Weights of a small transformer language model.
Size: 3 heads of 64 (1 for keys and values), MLP 512 SwiGLU, vocabulary 17590.
Training: 145M tokens, 2211 steps.
Each number is 200 + 30 x the weight over the matrix's rms, rounded and kept within 0 to 999. Layers, rows and columns count from 0.

# layer 8 MLP up, 512x192, rms 0.158, rows 0-67, columns 144-191
213,183,224,137,206,228,207,232,275,197,170,190,225,219,201,180,219,222,242,179,253,223,282,173,205,240,273,216,143,197,202,158,280,219,204,226,177,169,167,150,207,196,207,204,196,176,204,153
166,177,203,231,221,243,230,203,191,217,241,246,215,152,148,200,216,171,179,180,232,196,204,178,181,154,227,185,219,161,223,237,215,264,214,222,263,192,215,160,195,178,203,188,207,201,205,132
144,245,211,218,213,228,208,211,172,153,212,189,220,218,228,244,214,233,231,183,138,175,144,160,238,225,279,226,202,209,226,174,190,213,180,253,203,182,132,189,276,214,213,195,201,204,137,214
192,248,238,167,127,222,212,219,215,271,192,159,213,154,257,178,265,238,224,142,210,190,159,202,101,226,186,191,219,132,187,249,212,199,175,220,224,220,191,175,186,275,181,201,188,186,183,134
130,242,205,230,268,214,206,240,178,238,147,246,241,237,194,226,213,216,240,200,197,187,171,232,226,241,164,190,225,240,269,245,166,138,169,200,179,236,190,187,221,232,156,186,195,232,199,232
187,161,213,192,215,271,193,212,189,229,221,206,183,191,220,243,228,187,231,169,266,177,166,159,204,233,191,210,245,227,172,211,275,210,203,231,171,209,177,240,181,215,239,160,250,241,217,196
224,215,189,234,188,210,196,184,231,186,215,161,195,180,220,165,217,194,197,138,242,180,237,159,214,185,191,197,167,148,226,222,178,174,207,161,167,228,191,133,176,183,172,246,144,141,200,206
227,205,188,258,209,217,201,238,181,167,192,192,204,134,196,139,200,180,203,175,156,159,208,202,249,189,218,184,216,152,212,242,211,221,194,211,133,217,195,268,210,205,200,207,198,251,217,219
188,186,196,131,234,204,224,166,164,195,148,210,204,162,211,184,178,181,195,152,203,200,259,179,182,168,148,198,250,184,222,170,267,202,154,223,164,196,172,158,197,158,187,236,246,206,169,215
260,222,165,257,217,194,199,197,158,163,198,181,195,190,243,185,198,205,199,192,188,162,154,193,235,187,251,222,176,192,160,230,209,237,196,206,173,156,195,195,279,171,160,188,241,237,163,208
204,185,205,236,188,181,195,184,241,175,216,212,193,198,227,231,197,208,236,180,184,176,177,173,175,230,137,178,237,190,226,198,200,229,175,172,216,158,196,204,191,205,214,221,228,186,246,172
230,174,258,217,186,197,223,253,230,217,202,144,196,188,175,197,248,200,166,203,197,219,222,162,143,223,196,176,191,200,188,194,178,217,183,256,262,178,203,174,197,222,175,204,202,228,250,233
239,227,201,153,180,228,236,170,213,237,230,228,224,199,213,242,195,174,211,182,227,127,163,188,203,176,227,198,248,212,250,190,174,169,218,236,255,196,207,202,159,172,226,220,171,230,204,189
209,174,237,220,207,192,230,162,178,213,222,222,168,241,205,187,177,217,221,220,169,188,182,220,160,237,197,185,223,208,135,199,213,111,203,209,195,142,187,214,208,157,210,153,216,181,171,153
210,145,181,168,197,188,187,201,220,233,254,226,127,204,199,199,261,238,158,244,165,123,261,175,233,208,222,136,199,173,161,195,217,225,208,230,210,187,205,212,221,247,219,224,159,237,209,190
226,232,122,285,223,205,190,202,182,262,225,213,204,143,149,204,207,217,147,139,267,231,232,178,208,208,257,212,188,230,256,144,152,159,178,195,159,165,228,127,198,220,292,234,209,123,144,229
227,245,220,219,205,136,191,218,160,234,168,183,231,179,208,172,218,205,159,195,214,172,180,183,178,232,168,178,233,220,233,154,204,215,201,186,195,218,207,150,198,191,217,256,237,237,217,160
190,228,216,141,236,237,178,164,204,183,221,177,211,234,159,198,192,157,215,142,148,205,205,148,171,219,259,161,207,251,233,163,194,198,182,179,171,207,157,162,171,179,229,201,201,200,171,188
179,203,174,176,204,255,186,218,194,204,217,242,158,190,172,190,185,222,155,208,213,178,244,251,132,127,175,199,212,225,218,171,157,234,241,164,196,186,219,200,204,188,188,213,199,242,182,210
148,185,152,205,232,201,178,178,229,188,203,185,161,201,166,235,217,220,195,161,179,182,170,181,166,194,214,212,225,167,194,237,255,196,161,238,147,185,204,171,227,162,203,173,171,208,221,256
219,205,175,150,154,194,229,171,211,203,197,170,213,203,197,255,175,216,210,161,216,177,200,165,201,206,223,149,190,154,247,228,224,240,179,214,219,151,168,240,218,186,197,154,220,242,217,153
184,202,278,229,207,161,189,216,214,202,223,182,272,192,254,237,136,176,160,186,166,156,163,184,255,160,146,206,195,206,188,175,253,189,205,236,229,227,234,189,239,154,238,204,218,225,207,206
213,211,214,167,158,199,139,242,175,189,149,190,247,212,211,239,223,179,230,190,235,233,179,241,184,232,167,228,198,194,133,156,230,201,196,161,192,212,182,219,176,269,138,198,225,188,224,153
199,243,229,167,195,213,173,196,193,170,157,176,157,254,180,128,116,160,251,230,185,182,214,266,233,206,185,102,191,176,167,202,260,176,223,163,185,241,239,174,258,193,219,239,186,216,191,230
181,168,189,174,195,211,181,172,209,202,150,143,189,199,192,198,203,127,228,180,238,196,196,244,198,152,183,187,212,205,140,230,184,217,222,192,204,226,189,173,247,205,180,214,212,201,203,202
250,171,176,214,151,180,226,244,187,158,258,252,163,124,189,219,274,204,186,218,171,197,212,196,208,172,199,145,236,249,192,201,157,204,248,225,212,179,177,218,196,161,188,196,198,172,189,259
165,222,197,232,138,222,214,200,228,171,188,210,193,245,173,233,192,185,204,194,210,205,153,205,190,171,176,143,254,227,149,174,154,231,214,260,150,248,205,195,218,204,213,196,146,193,202,201
202,215,182,174,209,165,203,194,223,219,242,171,219,181,235,180,205,233,193,170,246,167,244,210,217,224,205,207,150,178,188,170,269,192,177,198,162,175,210,212,233,219,192,191,223,152,183,159
195,210,219,170,241,186,244,205,186,158,210,151,188,152,171,245,194,243,199,156,189,274,114,181,225,236,212,236,159,108,225,226,165,181,186,191,198,180,228,255,286,233,133,166,183,162,175,207
240,190,258,221,200,160,198,211,248,230,263,171,197,229,241,235,190,163,220,216,183,135,178,179,256,184,152,153,206,180,175,225,194,206,202,210,170,221,224,227,179,233,183,206,173,216,200,193
186,210,238,218,185,198,200,209,232,213,168,191,160,219,267,216,206,236,164,173,153,181,212,208,210,156,187,174,230,234,207,267,200,186,160,179,195,195,208,207,188,191,193,181,220,242,143,201
190,191,206,186,163,210,154,224,205,226,271,167,223,225,180,243,168,221,151,192,234,243,206,182,241,125,270,177,216,186,184,194,215,173,224,212,172,160,194,208,176,175,218,193,184,188,221,189
233,236,216,183,207,206,197,204,176,209,175,243,224,218,206,236,215,172,201,185,194,176,182,216,210,209,165,224,216,185,206,241,215,188,181,270,188,200,242,161,190,197,167,193,217,218,171,207
192,194,214,241,212,223,211,216,160,193,237,200,252,202,197,149,188,155,187,214,195,198,205,184,213,168,185,169,221,181,235,181,240,171,204,194,250,171,225,226,200,210,208,212,190,169,196,223
214,205,214,189,133,207,188,198,189,228,230,172,174,250,194,226,179,204,235,207,206,239,196,173,236,164,226,196,231,201,178,176,215,173,241,235,248,199,170,142,172,172,184,185,151,229,199,179
203,187,195,215,256,224,214,209,225,213,204,209,258,180,226,190,173,210,176,233,171,220,196,265,175,204,246,188,174,225,175,214,230,188,167,198,201,139,235,162,162,231,159,170,218,178,177,191
161,191,145,232,205,172,174,209,240,206,189,240,236,196,184,241,209,192,211,190,242,220,209,198,184,276,230,171,229,162,219,185,137,228,208,198,208,198,189,243,240,179,188,208,189,243,196,257
201,223,200,208,235,219,250,211,239,177,212,152,230,191,192,225,205,175,162,194,221,219,198,194,168,229,186,155,214,209,201,265,164,192,153,181,210,153,210,172,214,201,189,200,180,199,214,148
150,236,163,185,192,198,186,191,228,236,186,233,212,194,181,193,171,225,182,207,237,200,230,199,212,220,194,193,159,200,224,159,202,197,196,211,164,130,202,186,213,237,184,232,227,163,217,146
188,197,192,241,159,240,228,224,206,218,204,176,201,133,189,215,150,210,189,208,183,171,167,196,212,171,183,231,163,167,176,197,228,222,198,194,198,128,227,241,204,189,162,226,219,171,214,169
152,216,216,163,156,218,202,180,150,258,190,142,215,228,164,159,172,213,173,193,195,136,256,208,169,213,188,174,232,170,154,230,208,189,253,137,217,230,194,247,193,206,217,174,204,273,231,174
215,246,151,196,157,205,183,178,159,166,170,210,184,226,225,175,217,207,182,182,201,186,138,187,173,209,217,184,219,173,215,139,234,212,217,276,215,231,161,161,146,254,181,259,202,211,235,211
115,227,217,177,244,205,173,222,194,193,222,173,197,174,177,188,171,225,179,202,179,236,200,143,187,210,200,195,155,195,222,202,213,204,252,237,183,202,191,246,184,195,266,212,179,225,212,163
246,208,219,144,206,210,162,216,205,241,194,197,204,194,201,187,169,237,206,214,200,156,178,223,205,222,99,179,176,223,248,186,199,179,164,242,154,201,227,223,176,189,200,166,228,204,183,233
217,171,222,233,223,171,223,192,227,205,229,182,184,198,203,200,160,202,236,208,187,169,204,229,179,205,196,243,179,214,207,175,200,181,213,185,171,220,209,181,206,187,219,211,182,219,201,199
150,244,233,260,165,159,187,212,163,150,199,184,210,259,196,186,197,151,186,220,234,217,166,226,217,208,181,201,220,189,224,186,238,202,224,203,180,245,179,248,152,186,290,189,171,187,163,231
188,159,199,228,210,191,175,195,237,210,180,206,204,230,286,224,238,238,124,229,134,203,212,213,209,215,187,149,259,201,206,231,190,180,200,151,248,201,155,212,226,265,192,230,182,191,175,229
226,205,179,171,238,192,161,187,239,165,210,196,227,233,185,193,214,153,203,216,223,182,151,203,274,175,192,267,174,200,159,177,228,248,230,189,212,170,219,185,181,192,186,207,227,213,204,239
186,201,180,240,178,193,193,162,165,218,154,192,195,167,156,152,228,190,179,153,167,185,192,249,269,207,196,233,256,189,271,175,218,208,202,199,183,121,208,192,183,170,247,223,200,198,211,165
247,160,233,167,191,262,166,169,232,189,198,177,181,195,142,236,160,167,186,237,198,287,221,232,170,202,209,213,194,136,180,217,172,175,211,210,167,170,177,201,218,221,247,216,204,190,208,152
146,169,295,203,199,178,204,181,178,190,202,181,237,223,193,178,195,152,221,149,181,181,172,193,216,251,201,229,196,248,291,223,157,153,197,230,205,223,199,203,157,210,200,183,210,164,236,177
244,115,193,172,135,186,153,177,154,139,183,222,214,193,203,216,157,237,253,233,217,97,227,221,236,170,173,198,229,218,161,170,202,169,173,194,180,269,176,192,203,201,228,215,166,176,194,211
133,194,233,179,212,148,235,223,210,217,237,168,150,202,185,246,231,224,252,250,181,220,202,228,187,218,181,210,235,164,165,192,200,200,174,156,184,173,243,147,229,235,177,198,176,177,160,210
247,215,153,214,177,171,204,183,189,174,175,191,247,183,212,183,290,156,174,228,243,235,195,199,248,179,221,193,204,194,156,179,232,239,215,214,225,206,208,173,253,245,199,222,192,216,178,212
174,182,174,224,194,171,175,212,179,209,174,181,171,239,216,221,226,216,254,219,195,212,212,212,180,165,222,179,245,206,185,240,210,227,216,252,235,227,207,194,158,217,199,186,203,200,199,167
176,186,232,202,228,195,187,218,200,259,212,203,205,211,219,187,222,204,168,244,209,217,195,171,235,195,132,184,205,182,256,198,199,206,175,244,212,192,206,209,144,250,199,209,249,230,233,188
211,170,183,165,239,190,222,178,235,245,181,188,181,210,188,209,242,261,188,240,212,220,162,143,182,234,183,182,170,230,192,185,198,199,207,210,260,175,267,176,179,187,224,211,112,276,178,200
201,184,189,232,186,169,208,229,219,240,185,208,142,169,174,192,187,191,184,243,177,215,166,173,218,204,148,202,185,216,222,234,212,202,179,167,214,216,162,223,258,226,169,254,139,193,168,195
266,165,216,234,168,146,154,227,185,177,174,237,153,207,165,251,173,204,154,233,223,178,205,194,199,153,177,210,207,161,202,241,217,188,236,200,198,195,262,217,196,204,207,220,196,231,202,271
188,212,230,154,203,171,220,158,185,229,185,211,171,249,248,212,232,194,233,161,199,214,174,156,217,202,154,165,191,142,208,183,213,203,182,222,216,202,181,198,178,222,166,203,185,223,186,171
187,205,224,223,189,220,233,210,187,204,209,195,225,240,180,255,202,157,143,251,201,191,187,192,181,243,236,215,183,207,206,182,205,205,221,179,182,201,188,193,184,191,191,210,189,188,181,230
232,185,179,225,149,232,201,232,181,169,196,176,222,204,205,288,193,176,223,184,205,180,235,189,219,203,199,182,168,172,175,199,195,188,220,253,140,180,193,199,226,189,179,199,192,181,174,220
195,185,197,202,151,158,192,233,253,216,200,172,138,249,199,204,201,181,207,161,195,138,177,192,154,195,187,190,176,237,222,216,173,178,217,215,177,231,202,163,216,237,223,189,194,186,173,192
167,153,178,153,158,189,180,214,227,250,199,199,180,174,219,208,164,187,242,229,246,194,206,179,185,170,155,283,173,175,237,267,173,194,193,249,189,246,147,185,221,207,237,179,194,261,227,204
228,197,211,171,174,210,218,197,106,223,170,189,174,171,202,193,246,203,193,177,239,173,215,290,151,212,225,216,189,283,197,213,173,224,204,216,209,205,220,207,223,155,198,168,175,222,193,182
222,244,219,262,225,205,219,161,158,194,236,193,227,207,206,248,193,215,214,243,242,138,193,177,235,203,202,148,197,240,133,216,205,191,249,221,194,206,209,177,198,182,181,178,225,234,171,217
168,170,182,173,182,241,201,183,196,179,206,154,144,197,196,163,186,129,209,205,246,125,236,209,208,144,228,177,199,208,185,147,178,240,158,202,197,154,257,183,244,164,153,213,195,227,205,181
212,174,170,208,201,234,221,204,232,205,177,176,168,143,231,172,205,194,149,253,198,154,261,215,207,175,216,220,190,199,201,162,158,158,167,173,184,218,232,165,125,232,256,213,203,163,217,216